python train.py --num_hidden_layers=13 --hidden_size=64 --num_attention_heads=2 --num_key_value_heads=2 --head_dim=32 --intermediate_size=256 --vocab_size=512 --hidden_act="gelu" --norm="rmsnorm" --norm_place="pre" --norm_eps=1e-05 --positions="rope" --rope_theta=1020.0 --rope_fraction=0.25 --qk_norm=true --attn_scale=0.293 --bias="none" --tie_word_embeddings="early" --parallel_block=false --extras=["some layers without attention", "local attention windows", "shifted keys", "a norm on each head", "value embeddings", "skips across layers"] --init="uniform" --init_std_qkv=0.0678 --init_std_o=0.0678 --init_std_up=0.0678 --init_std_down=0.0 --optimizer="laprop" --learning_rate=0.00334 --beta1=0.9 --beta2=0.99 --weight_decay=0.035 --lr_head=0.00775 --warmup_steps=202 --schedule="wsd" --decay_fraction=0.434 --decay_shape="linear" --final_lr_fraction=0.0 --batch_tokens=[8192, 16384] --max_seq_len=512 --doc_mask=true --z_loss=1e-05 --train_tokens=116600000 --max_steps=9587 --dataset="wikipedia_en"
Each number is 500 + 40 x the weight over its row's rms, rounded and kept within 0 to 999. Layers, rows and columns count from 0. Numbers have three digits each. The size before them is the row's rms in percent of the matrix's.

# v: layer 7 attention value, 64x64, rms 0.233, rows 18-63, columns 0-63
# o: layer 7 attention output (transposed), 64x64, rms 0.227, rows 18-63, columns 0-63
# q: layer 7 attention query, 64x64, rms 0.232, rows 32-63, columns 0-63
# k: layer 7 attention key, 64x64, rms 0.231, rows 32-63, columns 0-63
# up: layer 7 MLP up, 256x64, rms 0.243, rows 0-21, columns 0-63
# down: layer 7 MLP down (transposed), 256x64, rms 0.245, rows 0-21, columns 0-63
v18 086:460508590478469430513460512507496502562646493484522458510477520498439494482527489445532514477528487433516450526520500473595446527495491497516498467568488409505469518464471469483487513473551488
o18 104:501463426496501534553486485516525519499447444540452502557515478457475500537426619501510546497515525432443516478469498562416539519521529522504457532517499480476491442459541527518417427474497526
v19 081:506562441510485493480477518498526497530438482536528506521494512464563555489504521512546483473538552471504637502502544503491552496494513530520485457570540397493553373517473476472491501528462499
o19 099:454488561486510427487523502501481543381465493497441478516612473452477484490522527510479503450485514504495511457513448414470466531512473442538525573469477576519518443523484546489544547481534489
v20 076:467495552459540506508485469481497496437611483437514493543490543511514533489547520448535513466536501565508493464457535574454548443491502437444541524526487486511452506591528438500485583469471454
o20 097:515517561584466485531547565485506546556516472526467496463481536465468461542459498491444431488533536446490507509495520526510427546511495542558476502524479484607513449422477568530478480506558439
v21 262:497552478555544535486475497484524542407508514552576524496530522585503522537478469504447486487440454516438551516539456531494520483598474430459464511541485562566502510452462562483469524488485472
o21 025:492515531451496516494530493524417480444491487484495497513533525556520470504557491496488448464471471585543461485491470498514563539458482444487554485477499471624502548520547484503594456488394495
v22 083:511584535530510502459518516474533517568506505464519420558575531525494523466515511432426501476517535423441509522447535509581483500477521526510438473558567414480486515449504454505495485483523460
o22 108:435430436489469506496425466487456570468438491499547553550549479467510528477505579537570529575491474483484522517532453518468515466538468476499508552493485497523523512537483559495501512515477627
v23 078:572515470536576458508497507511489502484574478546528521535529549522463506492445563553554490462470441535547454467487610502479579461497490512495448540460519426522532530520467460546471464524455471
o23 107:463542527512475426490477509522535445501466499479495517525428409489574517528564513477532523542507446424508445538547483459456503467543471473538544455579434487529479475503489429456502543455554489
v24 075:488551491526517492470496488485499463564450527526440475482589551469501503541500506535490469506478484454399521538445517391472463533533510574559456497510498550485550475515474569470509486590534501
o24 102:493549434463492475485542422504440524393484493489557535546532437512485552472536467546496499579538526515571558504563479488532504477489512411456521557498496499471463554493496479510569515517513534
v25 063:553483519419511546528498518495458491509494500590504582493464527464576454495402533529445464475428437529523514540520526542475505501484469455490431506482504578482529571477462546522508516516521548
o25 083:539518512503565507499560504526504459470526547465529535459462482535577472482597393498511581494536505536525503497477454458469499520515533470528586452486542484543538521597516463478458512515473460
v26 091:516515486505432557466473499463488522566395486440488460507454446463485494408517513507456523497558507453499444509560492485529463460507521546520489451511504377512557497464438478535471474460484512
o26 113:402421463535512485478428532422607496492480530482489471594544499494484477523489577494561551487492457464501493501441534490431492522434521543573463529495500505451518502509520494496512507497531513
v27 256:504448523434444452517526492528481471582493479447454477498468478407506477466503545498555506520562552470554458485475543468528476526397530569535532501457512437424497482534530442522530479505518522
o27 010:396503398472433506561465471499501447550474528488524461481514558519504467506536562497446526490572438499518562513533513535433512492480514497537434481481573462467487544485522504479562518555507470
v28 077:536520466566516434401496484471478500487445476608485482519532463510564515504455515526525536533473473513497559540561420460508512495529506514426428468552478509504530417451464504479509534482542487
o28 092:509522538370496495552492485528493537486456507437570471542505492476492475471558500492518515471498477560570546467549524430460564524435506410530556490483493503540564529490511478544530466530457524
v29 085:537606586430520568431451483447480503461474491513525479523534536483527525493522511525558488483485480567428534485499561530488544450542493479473448488502503408512515480513453452529509557558483497
o29 104:501518470544468466484563529450553589471489484476525493541464444498562434479543489525504522497542485505613485522492484448451476510468510447562535487529480563619569522517473523498510533485508509
v30 081:522537545501470432504510523515480486581549464463513474540506526458468469539533538495524482520521522403420559483558530513551535561495468556552427499495489422519522427435490543514485485482486558
o30 098:465473440494509503451471448592521510410420523561435473502571413515530556493508537516515537514468532453473533458460496407446537487505518501509543520502535501459532507530475431494533508478507524
v31 088:496418486580471542516451512528500473546442494477460452479498478475471539544572472502484533545544538464439581520517458441456452471521524604545483467501551483478517456514521517496506425479450527
o31 091:478485445503472477433498483475483451454453568504531440446590545522449543484431550556477467481446496443503519453498509540564563508518494514475477555455517536445445525465487486490566562542512501
q32 194:456486516540506539420419587474529541488460560468569491522455503506542510470461478511425486458498494495477515506481534477471507486524486491474471486531465484599559467433424562498447528443450516
k32 108:484455486552572510483475568543500572492501568475512537516501534480566501460545455415471503594495478490455489454502494563472503473540483461470459467523520458517539500453434513436432481445512446
q33 096:444484493499459496462475537447480501493482511515469458452498481551553496471436527547475504481529525480523472488476537425470465531489532465525483503498463547575513460434526579546520566477486651
k33 172:461483538547537525490427545542531571517518527470564499517447525481534512495487496495445505516472487486485488479511461555456493436541463474436479464566501460577563486460431520461413501431443455
q34 135:444478497548529550451451566505556555493463544477559522550480520516507547482528454487440467526468484505451537506547477525487519469531465492462497476572489477578578465450451529477421501430437482
k34 116:435512453522538493491469553521562548477506605443539508594480515493496518500538462440500486530472466520500546455542481565481508463509439510458469438504511462565517520469485547429444473467469442
q35 123:520545503454461470525543451462433455506512474519473444466514446531548475485467545552517514431548506470561464508441520437498484543459565463533535550451474524462468478503554489569557549534567544
k35 149:559512529466470492516564432471453426522502413540491484433511460521485466502464526556494504454524522497542489556466511448515510527468544500538553556467477553430469498560569451557559514539511542
q36 167:555497488452465457517560451486442453514515473517443461426533462489510466518455542527543540460537515487556471509434530458511496548448544481532527533446503524441448529545565479511587515554570520
k36 062:513443591566530540525465473529447584519512448508509548427481547497504485495474533518445554526477585452488474524509480516519476502565544452472498510572501521514533484527442479492458543414525546
q37 141:465483478539550522460449575542569546487494565484534558545505554506480546493524471472472479545450486536451538466525497544482503484544435501476474451555513462567567504460457531428432458468452490
k37 237:431497492537531523505434567541532576488516582467516525565483543479513527496535472450474500539458497511468524446528478555479482463545458493458465442550511457568536494446431549443433491457481471
q38 080:524508452480522545462489584487521495529490547450431551509543513469518511504454464484441457530419550484545539522446508502474438544538563522519512556528523487528469533472541391499550562523451525
k38 094:506552422504578536458453461463548506466612497452484500492478506530542464500515564456457529511470461451513498550525539482515416501493524471449507467552491607523475554504530492486536540462524484
q39 088:490524474516461559462470503495502495532439493480503483532509505483521488511522443515440419491561492499520512535524503477452544539438573514541519525511429398474491473440543502504491596416440568
k39 079:508549391521534514498479547501597505514453472446517479513519475540530479513482497505525453455516489428448518531453482480449526540502520447517564564442477473516509564518481510578436575490498553
q40 080:506503582574443505486502496501492466431575477567585496528484558515487493539480424569508480510464565496467489458523517552548465502563507470568475454528467502443481570475500528529470475554505511
k40 079:443465454443519461472546518529538484513500467513507467559456508509483569511445497518585494441477522491509463420512446563543559552533467541549534450488506511484561546529483503559552481495556581
q41 091:543559569543525537520517421454522463509498465451520511519487506475416497538485446552542471489494472384432493538543517480504425435523524471535562487489473428510516467483498441487471525476463518
k41 092:482462453574526481495557491446525452551478507453501465586430457525451552470471458505533477469517521419511457522533554477589504508442540531497516482444440481504579504528476494453468520509537540
q42 070:433509487532448453539506518534479463479409488481489483552535453481515503494465481454499559535520535398437549486498485443564472568469489551551537439508525520548565557503551468473523468479459516
k42 076:498543522465456545461462535545468432569471477479455497538552498555480550553462516457494493453521556566501547589513474520563448481556532522500468477536528527555551458527509524420561490468479497
q43 090:563457506531509496521477488524526531457508496528452550531494518469446545532432505496565543486487544463446449494556503527450459506580471495492425460470554542502448524554482448503518427603546475
k43 080:471453498469456476525469446552496464530504439516436460478439457470458500473472501504451536576500513540480383469501482517537450508508440457506477429601497523504526469506491472473536436562469493
q44 083:510431448525529512475526408526497513443477497510487467469441426556441524480533497502556513517485512454442515511474485509447529542485482398431560476508422478543494489529552423509516540473475463
k44 084:440541491537469440573522512451457508490449533496443504563463458505483460475508546482407553583537528470475440544465539557489523480477487461454535560493563455504542535499541524446488487505516559
q45 090:453491550456429499545535480474443547513496451489495529462536484468475497473551527458552573550464463576436509489559461537474465531490459491447483474509494562473494462478428575539521560568503471
k45 085:492538541550436485520500479492505476435473529487531510469531447484515517502559486584530522540524487482442572448580505576467502502447505481460484458491601483425450467446496515497540531423502471
q46 075:466518468435540552577511484482517500629495528445495479511521494392448486521516519502564503491468542439424454497547494444469546470509545490493538531464472503512468537542518538506458446528518471
k46 068:529492552578503565503487404474483466469542477485524491516461420440447523521483521480512426553485549504457494499508487422490562576514516473563465470548449453550477489501523508480455477479533431
q47 079:537526533484603454422479484480505511423567515550541469492507455536518456501546510552595578479448490543476491455476489478535450530510470489487477487496531523562486508529501467495474469596550471
k47 090:470505570556533458510555464543437514504555492597479488520449529504500425410500475476494533549467498576568460437534535549501488463533549496475494502501543551459512472550525527470479494454534460
q48 068:477552456530527503519509558456498492535403488423526530513497451409587475567519467448458530496488460463493483557501534475473551553449495513488536501532553470487514461593511469512488559479494461
k48 066:491521469547450521485456537540496447556437463469526464452526522500543514460533574424503496540544487524509458567498495490535500540498515485482502516529386501573449481453565481485508579494484420
q49 082:424512567484453560580511514489470500480513514519525459505571516517432572515491491527546517499488426492453387529517511502438467480468486522463459482475589535457486456523488566475487537474473534
k49 077:559469541495513535513523489467510549544521518487525462508551401523462606487557488469547489569548548523462542460484503462513490477525487520508494469470511465434498496451566527484516595574435490
q50 081:456485472480515429538551565521579532515586510466466483468488500482422460513476458527468443509485540573543573458461526525459530503499500506488510517543470522503466530496513458486562492608445550
k50 083:486493544574551511480528495477542499410501484513470521442501535467485481526534509535417418515514528394485522463529517557475502502512524466561439506563528515487506595480536559491566514473529536
q51 080:543571519489516523506482500474547533535543492479568551586482530502518504560491478588515454401520492567497513474520573523459474521521528448555467502503516492492440434465509467495501440574530550
k51 089:447433461575544482511508450568523469520524467603518497466427501512474475473497419509490437539466510434465411450504524513502562526518514461530513506499498530468502522494479494544468512474436582
q52 087:563498425571513490458509542509478537511481455534492496439464487506462474484521439489532552510517537482501538530537544465485505488574521466418557511508513496522504467643488478535504491463558417
k52 086:494482576557517462479443510490467512511494509522536517513477450424529545423493597498407488528552420508491458532462548506509489550500532451463551497512414549514487522525513515472479421497525466
q53 079:477582492577504450513526508479523470492452476472578483533514416466542477547558472511537564514507450449434523479486512486540522571450472456530576469544481478511539521598508485489459514522522470
k53 074:427486537589439515489504522544433411574443489538501439538508527516493505475544497430534504502533525518494507554525466567551522516538550536517538512499448506545524473509520503484518504380511498
q54 081:509433506491525584481486472431499510428562486458514474525518515436460519464503582561584501445520545491551492468457455509458477507570506512494473540474544487487552534524543465462508544502413463
k54 097:469546437507457499475484524409525543471554466535516442442494476461474436454528466517599580524455492512519513498471531478499563511521505519440482505454520560504556584506496467473533548529452462
q55 094:542512544506522485430467493487503506392563491528493488426517527491448469475511471482599576557448562505498461443517419510482448529530503516465481482537499529471524537509463518515501540587530456
k55 088:464557549460486458466518513484498505422521454477476464501481499412525481430510493540538542532476513559572543429501485582497477489441553484486522437582565532459502514506479505496511519513585463
q56 088:502523520492466446512491498483485511479546426451579499465517518429444461466509554425473435520553518505578543496563526504462497506506528528464544521541489504467598461451486534481537547454435554
k56 103:500550490497451501464511586430519512463480476496493563525517492462485533512532483547490465415520479430528579525497479506451536565498574556486481523501521449485517535436445490476567554534412477
q57 084:600571538494638470460536485498511532514541570554433503485436534555549505517491500493420459465519480503518481505510507486533519447501549501520524543527475470515466444485472447527484492476533453
k57 091:527459491489577442551545477514508529472533512488533529457449566471509479474505410455423535501491476472498481508477492481500490493400491458512475488477460516543454424532502476608440452506567514
q58 076:520498478491495487425403497469513443513504552472424475457497484540442534500508513493505452543486497507537408468470490570465460549498514558401540484494475465488494529490474524534531613508455523
k58 082:543465486426548525459486515417549512531575506428459423461492477485558462469563596479533512483496460506477519528550510513473451458451517576450532537523538499493562503478541551508485516521512516
q59 089:448503528579489470589570531515484519451528441520512504518540544492497489533490478508428517508531416550568544529516547449544497429510442511580484501510588485535478426526485521499506464500518507
k59 082:539486555550516495536547534570529500585469498535534512504537574482467587477478440576511493477552456468497524457515513497517484496522472522514477508396438550502449552486509540513557477545464437
q60 084:548610594523521529500489516400458494511551454596545474479509505486550530472481507512546510490495581486463480496557483472525459453511495516478494516559486532479520528533472516521457462451522417
k60 077:472490544499476408509530502459529489459572515548586510512451434481480545491499420490519517480503466576498507459448491524537574493544536516492513440546487535485476435553491461574484527486523422
q61 097:494584461449548438533535491515478493578498478480588550483425538474586480554461540488477498462487526518532551459450541494540551547524509474535563466497509536553523440473505535466512453493548503
k61 088:533439468494503462564468473557431498521488496563576588465466591502528546515473467505512458484458509510511511512544483506560547561478545570546494523548503505557467449448521504467499454479449551
q62 087:518515530506451597577604500527477488537486534555564508537496527617496538515485486489505537474466427505459466486523493484491464555508542428546512469525512479530455413482503482508478488480529538
k62 093:544489514491533524556490414585491493581510561532481496562462473540486571524473474426478531555516496453496513508462492492479552482438473456486589453472568532509468480490513549505505532497479584
q63 091:500518540577465479534489543541468535403483451532481516487554575440455488490484494427538563571507519509484449487570469492437465558505522547503441473506573535463514471535458549508505527533513503
k63 082:508568527469439492502455551536532479517449425434493486493535473442520572482505484512515538515557522567481581475490444518476417545482520510499504417563510523500470498451483494522562504582460471
v32 101:450435561514477575546523556516481524506457511464516536489476511403507500503567490434504471564582614501432511499491472479462536546519538552514463477531521445477481505477492485516556512501528542
o32 098:523518538475525448507434478484488493519571495464494496496505524453524523476461514520536497452453409527529480429485556506514462495493429450500482441487457488442558506498391515499382467452507536
v33 093:446456528526556488584490598488532494458472498422490510522556530492585516500557520490494502521596538563567552513550451454537489541543485500500511492534580520469451488503485508480540470477496508
o33 103:488517491463524437439480480517472540483543500516506547517462446483488470473506494478478483472411469498548531439412571514482537455420555427473468391525450493533521533505509536543467522443520492
v34 090:492497485543524513544545556542506480562488552552473518508491423444497507501488440536494556566551503517552493452468525516481577444482471421454613491455503515523449502510463543505548524559536507
o34 105:483557471567517413495426442468525521530468498493472500508465582533486534544477500477434492481460455474537511562483438479495472506560515485455485563511425503519528523465578487548409539481477477
v35 099:510537484486507453496480495415492492472501535446558538478435480565516529533441583554407530501491462448554485600481475501510518490533497552467554509522543471488528523546462507526420526506496442
o35 104:535527503467488530457530559520472431539488450546457461461526483469509477459565455496531501471524567449446494480527497479489465500441522543560507474588461496510463419501524419423524530496565445
v36 093:460472445455530566474463487496545495551456517473465416549441521451464523449540522517523549494540633548488535457470476502506425524482524519437537461513469531464473485513536536446539483495479496
o36 106:481506569509459433542528454533431538452506509434510561527487487537553510533542436433516487521516449496528495520499502478532517511536504416525506445464532525467508568442500438579481546412495491
v37 097:467483560472425528496493490491522568422495516398499446484473504437471495438479535491546522519530540434436471483504512512473513535464494569528549486501495524454539630518554521471505517493501478
o37 110:534514542457503427509485522488422457463495484481552504562539550487535499459595513448531505444480485534501504480499546519495485500518441437561436469528569510427482500472388440472489520515497492
v38 089:450467469524538571529532490477527494393503495519499502503440519551490497503455491484571568482467499562532549549569489449434516474535445488462521499474504605480460515520423489432509482535515503
o38 106:445489532519483431485448449528443517500441470463489492501544498510414475475532500502387420493536531507544527444396508522512519504533559451490483510472504478512506543525559522482514521416506450
v39 102:510465548468452465467511501479509494481576521465429501495525485543415516546477482413538549520486521507379456460565464551453524498460540548517431504489508474495487424493490523519446529542470508
o39 100:479490487481517544578536528590473474470520449492536433515479511507504483464505508538558405414507452559501468499508509563509481538541398503468528530491497466470552549492514495546590457495492519
v40 102:487508573542534497505522501452488540538505501503584500493547530560500446480517452470492504472481493510539539534547534477511524480472558488417469541504370514545479569521578491461538560544524446
o40 105:525480437490471490443455506480494435500522495472419532525475424511506552519482527587404479516525495522518489540422493481517486422512468564543584541473545468538473433486488503538517505450467478
v41 107:480542492461516478501531517498490530490488493458451498435491461516485478477402470481564547550505519479456469415578492516499549511487522455505548481465634434469568572523482524511504495486477548
o41 102:505485512540441500524452513502478504468463507478653439567480495483553501509544530464526501432513466499520540489512552565455514511547479460524496468599427548447484475452521497473485474519498530
v42 095:521446478555513457492479533547499456557444468508453438520517495408486465429541481435503445552450540499500492453447480451495405551519500530555508519542527469506470466500489495558476467450430508
o42 100:465514526438499531511487495512492624492563549476488542493453593496540554532436490546585539497538456506495496488562507496493570538483498449477421448475492482500527486497523506499538528574538532
v43 100:474457471500473492463489524524480479504466481481475528451442508462518523563482514433540528509552412455466450475456448500441480504420459550584462462544491437492564479538461474485529429484480573
o43 108:556476600499464546466515541491535542525563459571520470486554521440491517471538502536541475504440522531539481451587496541507501552572471523464478486514506498466521523498469520562461431590522525
v44 098:492587493444494469504488558523501477567564549469439462503521511478557466440478461477394539551520528480482513493496458509465476449480571524492494479537458486531519541548545490528470545476607519
o44 116:522560495529533512464501503492478520524529527480550529498452500516550524528559475549542482426480443492524455533557554520544435466495487557529528502429500514543497454435480414467534492559427406
v45 100:543542372510545512482498494500482510563466475460463487513564549480512544537545520472480407477539584515452542485486554486590532491471504449531490522444555482490538446493475526514482448517504476
o45 111:509487542450509537579579451486569481508493531552536483474448442552519468519428524468537583553499436499510453504517487513445488511480556473492531457562472446539433491494525525510493504490448580
v46 100:498525382534549495410524512502529534482532448486501472448540523484476516476565537513518435470495551450530490510462534481414532528548436532493521540506598518476526426514484522445521510522477526
o46 111:490483564437502487546489499505481472446456520559519430475485500530451454460444510519503581499556504508514551479523472519552579480489556410541448410556480546562517549513501497535493506488474448
v47 093:556541487448475451520490581565540489576465517513528503478503467523524524484480440510496444510550489547475552435506433444514539413494521555540568493516469446501544474483567510529540490499510576
o47 109:507448490557467571469460505438480505492559466589521539465460514474596499509495515518512566533454469446525451568516562589556450497497473581456477505499446490522536477511471517490477505519474515
v48 094:516539428453474513534479491475538489458473421544567515523507490491519461467498470578528436502517407512501432481554564485578517526526493501459418521497473571510489482512482486504505489537417435
o48 105:605461459537531516502537499460442508513470552437427497526501462537504495484460556443504568511515598513486522527439464493485515495484548483503502510476512458530442577520537560470581519496551538
v49 096:523484496522410518499527495516512546459511466493505479441532448558551515506473444476450506479490479471526458555505438428613429491508480561480494506520505440502477494393527488441491480531457554
o49 113:479418524501497475457514591458512510538510516574542539496479502447523463440511550562536490513502512561417540523505545539457545466487481555539494531499473498516551470596448514518527495446579508
v50 094:484476459503516505507483485466529517494584502504523488528423469547417523458460458467520538452505422534546543527503443531477546409507516461512566531491473485501429519468554454538548512543469413
o50 102:504516489460416474449437466508468453446408467472424511531461509518520500531546504564422480517501528525524510584495509447494493481515523592421557496470496503437529521539524488511472531439504517
v51 092:507471482455495537507479497464497508480530464544504486493432414541560520497527547463536588567410512531563537465502493557539495524494527501479420519526553584507490470460445528465520538445456463
o51 102:484494508569550482498538530526463557458464539492495506568520487522490401482461474508457407462623519518499511509490497427527498540511489431505538435480501527504475555513504520513520539509597523
v52 101:500546454481463490488537469463462511449610513489494480487579502489575478536536555522505539579496523608510540479420533527524505494478478518506465426480512520514484443486540488447515553557539476
o52 113:478516538536590475498549519525607468451484533533493512529541447609519465506501469522465420423465499473522530520534511553499492479489503461505508579517513553498472568529469548546500487442513469
v53 106:496512499447464457511491467482522519443508451533489555478520479590475413518494465519542489447471396518565462447546432489475501571504492486495457497513566511542461509466500491517478503583496414
o53 109:560457465496556559458525555535450494410482488498441443517505564509428507482518487519470490475495571554480595513476527518468565470470494519486542511429432504515497495507540565511560465458499526
v54 102:427487551543483402534555524524494484494508541566496508578518526426510449484446466516609522536468456510478489458523550496487490422501545536520549509456460527490532508512499500517529427521466547
o54 107:490521501528480548473405469496553541531496498448508530459521486492495606521542555512429512487452463522516498518461497545508507518531439474466466591528531464464544551491548548487519590583518507
v55 099:474484439528508519531548506486542500534511458510564462497394436414456470434498482533472425532543498474539490506467504484436481469477517547483568510507382516550493527517554524509462524527487482
o55 109:554501514464436462439435486496418459535451528440375533494506594507489532526510478488531547457540454474497475585553485498523491509556485499537493501470550479572520492498512457507487529518505470
v56 098:446495509508517498493507530480491517564466541532575553491517505496515514499489544499502533516513535492541495498510507496565425617469508575452580515446557466507441603540457520472557481553467486
o56 109:537495493520474488510499497453513529489513481478450518478498477498486518506539435560511515533470498556486524479438477456467544408540439452578444505559449495464461433443523510518427556437593541
v57 093:453552483530554419573533499467524523532536498512515544515552527500475536528463489546469492482455566465520566510567427487481484559563463463535518509473535487484470591528538573542508538519549453
o57 101:506552454485451511464448480549473491463476504458506479454484530504464465525522498493507489523519469532529520495423561477461583421420506460483482546566487564577457443467519445491430528439452499
v58 098:502441509430472546509455543474462507507565520539530490498471491434551534541488546525469533560533546532542515480524496543523364499451533494411544492442481470517462512490488531450544543478543476
o58 108:515535445568508461462574472507569496542470497445463591553510447537517457491546433520482443497499463531500504545462512480497493505571481488593478501502479551516516546461499425538445491456491558
v59 096:443455527526520479519535485482486497536443508525509552462432500486566487558469498453422481522511518435463500545487532469529558558504536504520421512558532454534560477545523474457441454430483581
o59 099:486481531524496543494429590514510486589535459471549471438521479428463532489470481503580504488531509514515459454576458525460470488496458499527569433526511456556478432543472543500495495564545499
v60 091:510503519508550546462530498482442450527487502400502482494490586451521533502496502465470466525451571444532441598462510484539485480496539449457521543521532432514538426488467504527473518504587464
o60 096:526565504435496484533481459507559489574502542541480531484509413510530556530483559526478545496555492475382466454536504479436484516514516546537540456518452457504517456477506439474467470530422480
v61 158:486504540551517483440460562501535597467537565523503532502560562536573534465523495480471496510444492474449496514508472510464476507581465480512466474527514467602552506418454532459457491500509551
o61 053:481480510449495529488575557508415463489486441506546448516484513535510466452477471455522434483533428564511474443520493518534532505463473502511560454458526549608546468538525491469561467496430487
v62 093:512432550496468533448496518557462495530408491567545555492517493474534477522457467558577477526512511471519566524467531511529533510518506494443486524493479372549494390493498497467496500459515490
o62 107:489444473535510558542489556452586504584514456465427509488489509472548550516466510494419488560545498502427544498533411496497473491509496556514499454532457494545549520505456526494507459434469554
v63 094:502496548518456473506475484562520525545513475589474482526602494453533499478520487516537552494606552516519510446500497580537445520500503548498456457463486452520460446456519513455548563463447464
o63 102:475490474500512509514567560444524498451524531437517526548439505517537457510520485507497442540443405550484589550501475462493527490496493444480504509466515574527498607460445497558493469454539529
up0 092:428490533558511513536496477509534498469530489430535571530463475468538595480461473488586397503507468537548453453535510531450448471510449523531512491534493435490565510508530506446462471481479546
down0 092:573487385520506531492547546464523527604517507488452509487486487500457429481574506517489527518442539436504544501525484471457471452416466485468486503553515515556498462426458518541509521490456490
up1 090:429504556488495524509524572474485561452483534545478549524509506560478511513554441489366453438523465489401520464450485472505520482525540480512504436478474454496525531549454534470509502487516454
down1 087:517529484460548487476476410482503532512474438480470526533519487514516415527474513510533528490454481567425461517585525493517457464444462487484513516497485500418557458476518495378524501425488537
up2 111:448501498553529537490493514533522538539509482401507420484497529476529535515442530509509530578444529451482554458567454532537548462510491538494444511613479473553478469550530554521447506491488529
down2 099:458421551532464428536499455543470527467529423496497445498432481525491457547533511494515512534463576516574491471484548502455501458408510493539474447562482491536529500496510486572456547501562517
up3 094:520538587495517476477496527549440581574538496407560546544456508454468524536502461528544528499472568482497525514545483562518452470508424518474471494545488454503518431440539516438479496505509496
down3 095:443486516484482506501447517545478454486453505555494443530560567480524532470576521479578486477578411532442487547449513466495416556547503475523522529530491458514550506465540491420495472493527501
up4 103:406459469586506461578502485461585536536470548465555521494427521535448548551513432511503471432505470537467506450507451480498495476464512441515508505514513485513544560476494473428459491522458496
down4 111:501521479577502527415499530584497489469480563538520520491483501455539421515463516444526515493582451505504558482450427575544504454546504580485449496509475528503491513451515452506435556504515505
up5 105:506493530561507504456500510580534543471488487491541529544417471471580478431547490517521554442510529478478498510526522493435580501545444517493440434588508499519483441493480538446501448505548460
down5 111:467546502459544465497453548438519538456508520522470606475506554470439466525510506429540455571509533562478526495434582476533511430452565494497506534480515476491509558534458485520490562521536501
up6 102:440501486561452451426539563495520522466482491476499528522492462479511513495540406474492517524503467480475555495435538475508464499447488479504485456501494480541561492424452563507448406390481485
down6 093:469422459530502484526491480463492466513530510515466410436447508466473526497501515448555507488520524465448548494548459465429492534477475478514544517528560438461556499524512600520447473468582434
up7 106:463483547465550552477462514574483509466488492531594445515459561511546463498514469454502478462438462542535524493475527465468476489554461484486490463461381502531484503482506486437408445457466502
down7 109:471566538481431537570514399527490558480543465506498470451565480452515481498477520534492519504605499475483475486528516509549497510573565537543555490435481476511495507458571518453540460487463534
up8 098:442445543488552532504515479530566485483468504542525555481479587513426479483528425498511494528449480431502502452565544555490459512503551496475434429484479480514564490496501487442446557524486426
down8 113:513452469453456544491527508578485438514510526554433503457505532522515512558442467490448405498485517429541501493495558474560539494483513474461496415522526450595472421506452506517517488479506498
up9 090:495475497514553601505488532533514525489436530571550600475485520480458547490528449551451497551456535478458519495555525563517520523543533549516496539540487477534521578472425477472485573472513500
down9 087:467445523484397548548510465506537464472538489487496417506555507529560526480434549499510498457440552579533489568462497451481569583496509484430533544475468480481495550527493525470505520476518505
up10 102:509459588506461482435475539520460508495465506495473490516511551547505516415563507462415472464507464525459515446512513553480478548520530497469522549479504469571593515509468591490433521464505439
down10 106:466515471521597517518527394543481526454591467503500491508445513508479486536457473509509453526481495522525461480468483495531546512468409447518497430496478424464509500569480440495479463570478556
up11 085:490508580476436514526482486596512501499549472458552560481468515498441521424525415470558478500499530456452506470534495494479524562512495543516514463525534434561514505452562444534473536436497448
down11 087:554482503496582478495535523527468538498456523495522498540518471513584490553464569535529494444493476545492436499517502413467501531471491555445464624429479536445515477476525526514541540453512535
up12 111:459499459567528558475508537479508524560494508434441533556460497502488490483571480518485441457499413458494494482548493480507496458529503561513438389495510433488540527493465500485388479484513474
down12 102:571513545459491540455558541470444440534545508555514475429453481500531469505551514539473447515528463540536593521472473507555586498518520430437509511486484574436516529450524500520497529531509491
up13 095:555483491491525472533496568529497505527444541487514543514508541489555518499496493502441562520519383534464493492504484553458515557457399453537591491522488497555500437499467526483467467419453483
down13 094:524497497488495464591565549487477519483507445438491475532489494482550580519559504492568538479462498484558482460533514552456506484572540399557447493462467519531494487560543533467523566511530541
up14 103:445465492492537543513472441537544553463442504499505555497519519466483496466527393427552485450515458512470460472465553501509568552548449506494532506507543457550492448408503513436517482467515441
down14 099:472569469517469460527526461514496483473549400459443531463489535538470502489478512522506488522483515549586486500492428525563417466470431475466535534478558475518463472550521477533577530480571460
up15 100:488549539480490482459521474527562512481551490515526483526494472480508505464549506464469502449529518548538496429568459515559436524483489506463530497535620514551574459465389573490482495492496449
down15 098:529520569508467497538552413477429508459536472508476490521494456493432524532501569518467463445499490561485550425524521569532477536578512505527500507521454523501532554386459544463507475480505483
up16 110:435556520489562567413439495543533531498542551527535501493489502453496487523500535529481469439462460461563543464547464451469522546527459541465494502582487459523461533452476564512434457506455469
down16 121:480546539520449542504540457465584466519509528574530565460517455553533509499399494531492446494514500439470440411462531502483525516501481487597510512514531444544502552473447508511542523527476497
up17 099:475531467518516485510489516516573539470365459479492477466501493527480514521556423497428416467468541470474560487488447509498471509585502557465458520541483497495474487460475500460438546487491429
down17 102:533484562449474502436457525514483483509538582481479515468543474492472453428503571408525500465555482525548433470582501479480511531466552504538544446477480529570488535505468553569502469494454516
up18 094:428472458500567524531480511482515511463550523470592517508493482520539572574474491482475535495491561557453529520485507458494459489544427521522507513553523497524527505480392550448508406519443512
down18 091:534486426541459553527579490501402408456491499503541481438543484486529533537412461527436512436573470480525501552475512476497478560501504468503482487457582455512495509500516454481478484522511528
up19 107:487430533500481544502454512586530551500526545484521480481547579536504454531590525478448450513561495531506474455503496460473480522554460493513576489483475502535523501414441490537435473488412510
down19 104:536453482529484478546496497419496446470511486512556523570510473468509528499430540523462490528519526530502548501545589415526543522452502480487494492529525507583530436468509531443478429530396515
up20 089:450486536498478559493426563452452490470488546436500499507533560530458443402499459531472540508522534440470488456505465460584598455512478484439539501559475492542526504503473525534480533485470510
down20 082:533587499431463533497560437451516460551502502463564522534504544537488483562544571537453448563432504512490516526527446511558489551539449496449526521519482557532567529497523541526484545473485515
up21 104:425493498529517563523532525482544576481503475542577466475459526493525560518504440541496430528509516509513512472462425549469535466561516479540561506499481518527504519453526517375508440489546453
down21 104:492435478510472480487455442468576539482539555553572499493466447486481461539522473488491488563500501488523565435488555522558531482502542532480502580523446428538539453485475461505476473574434548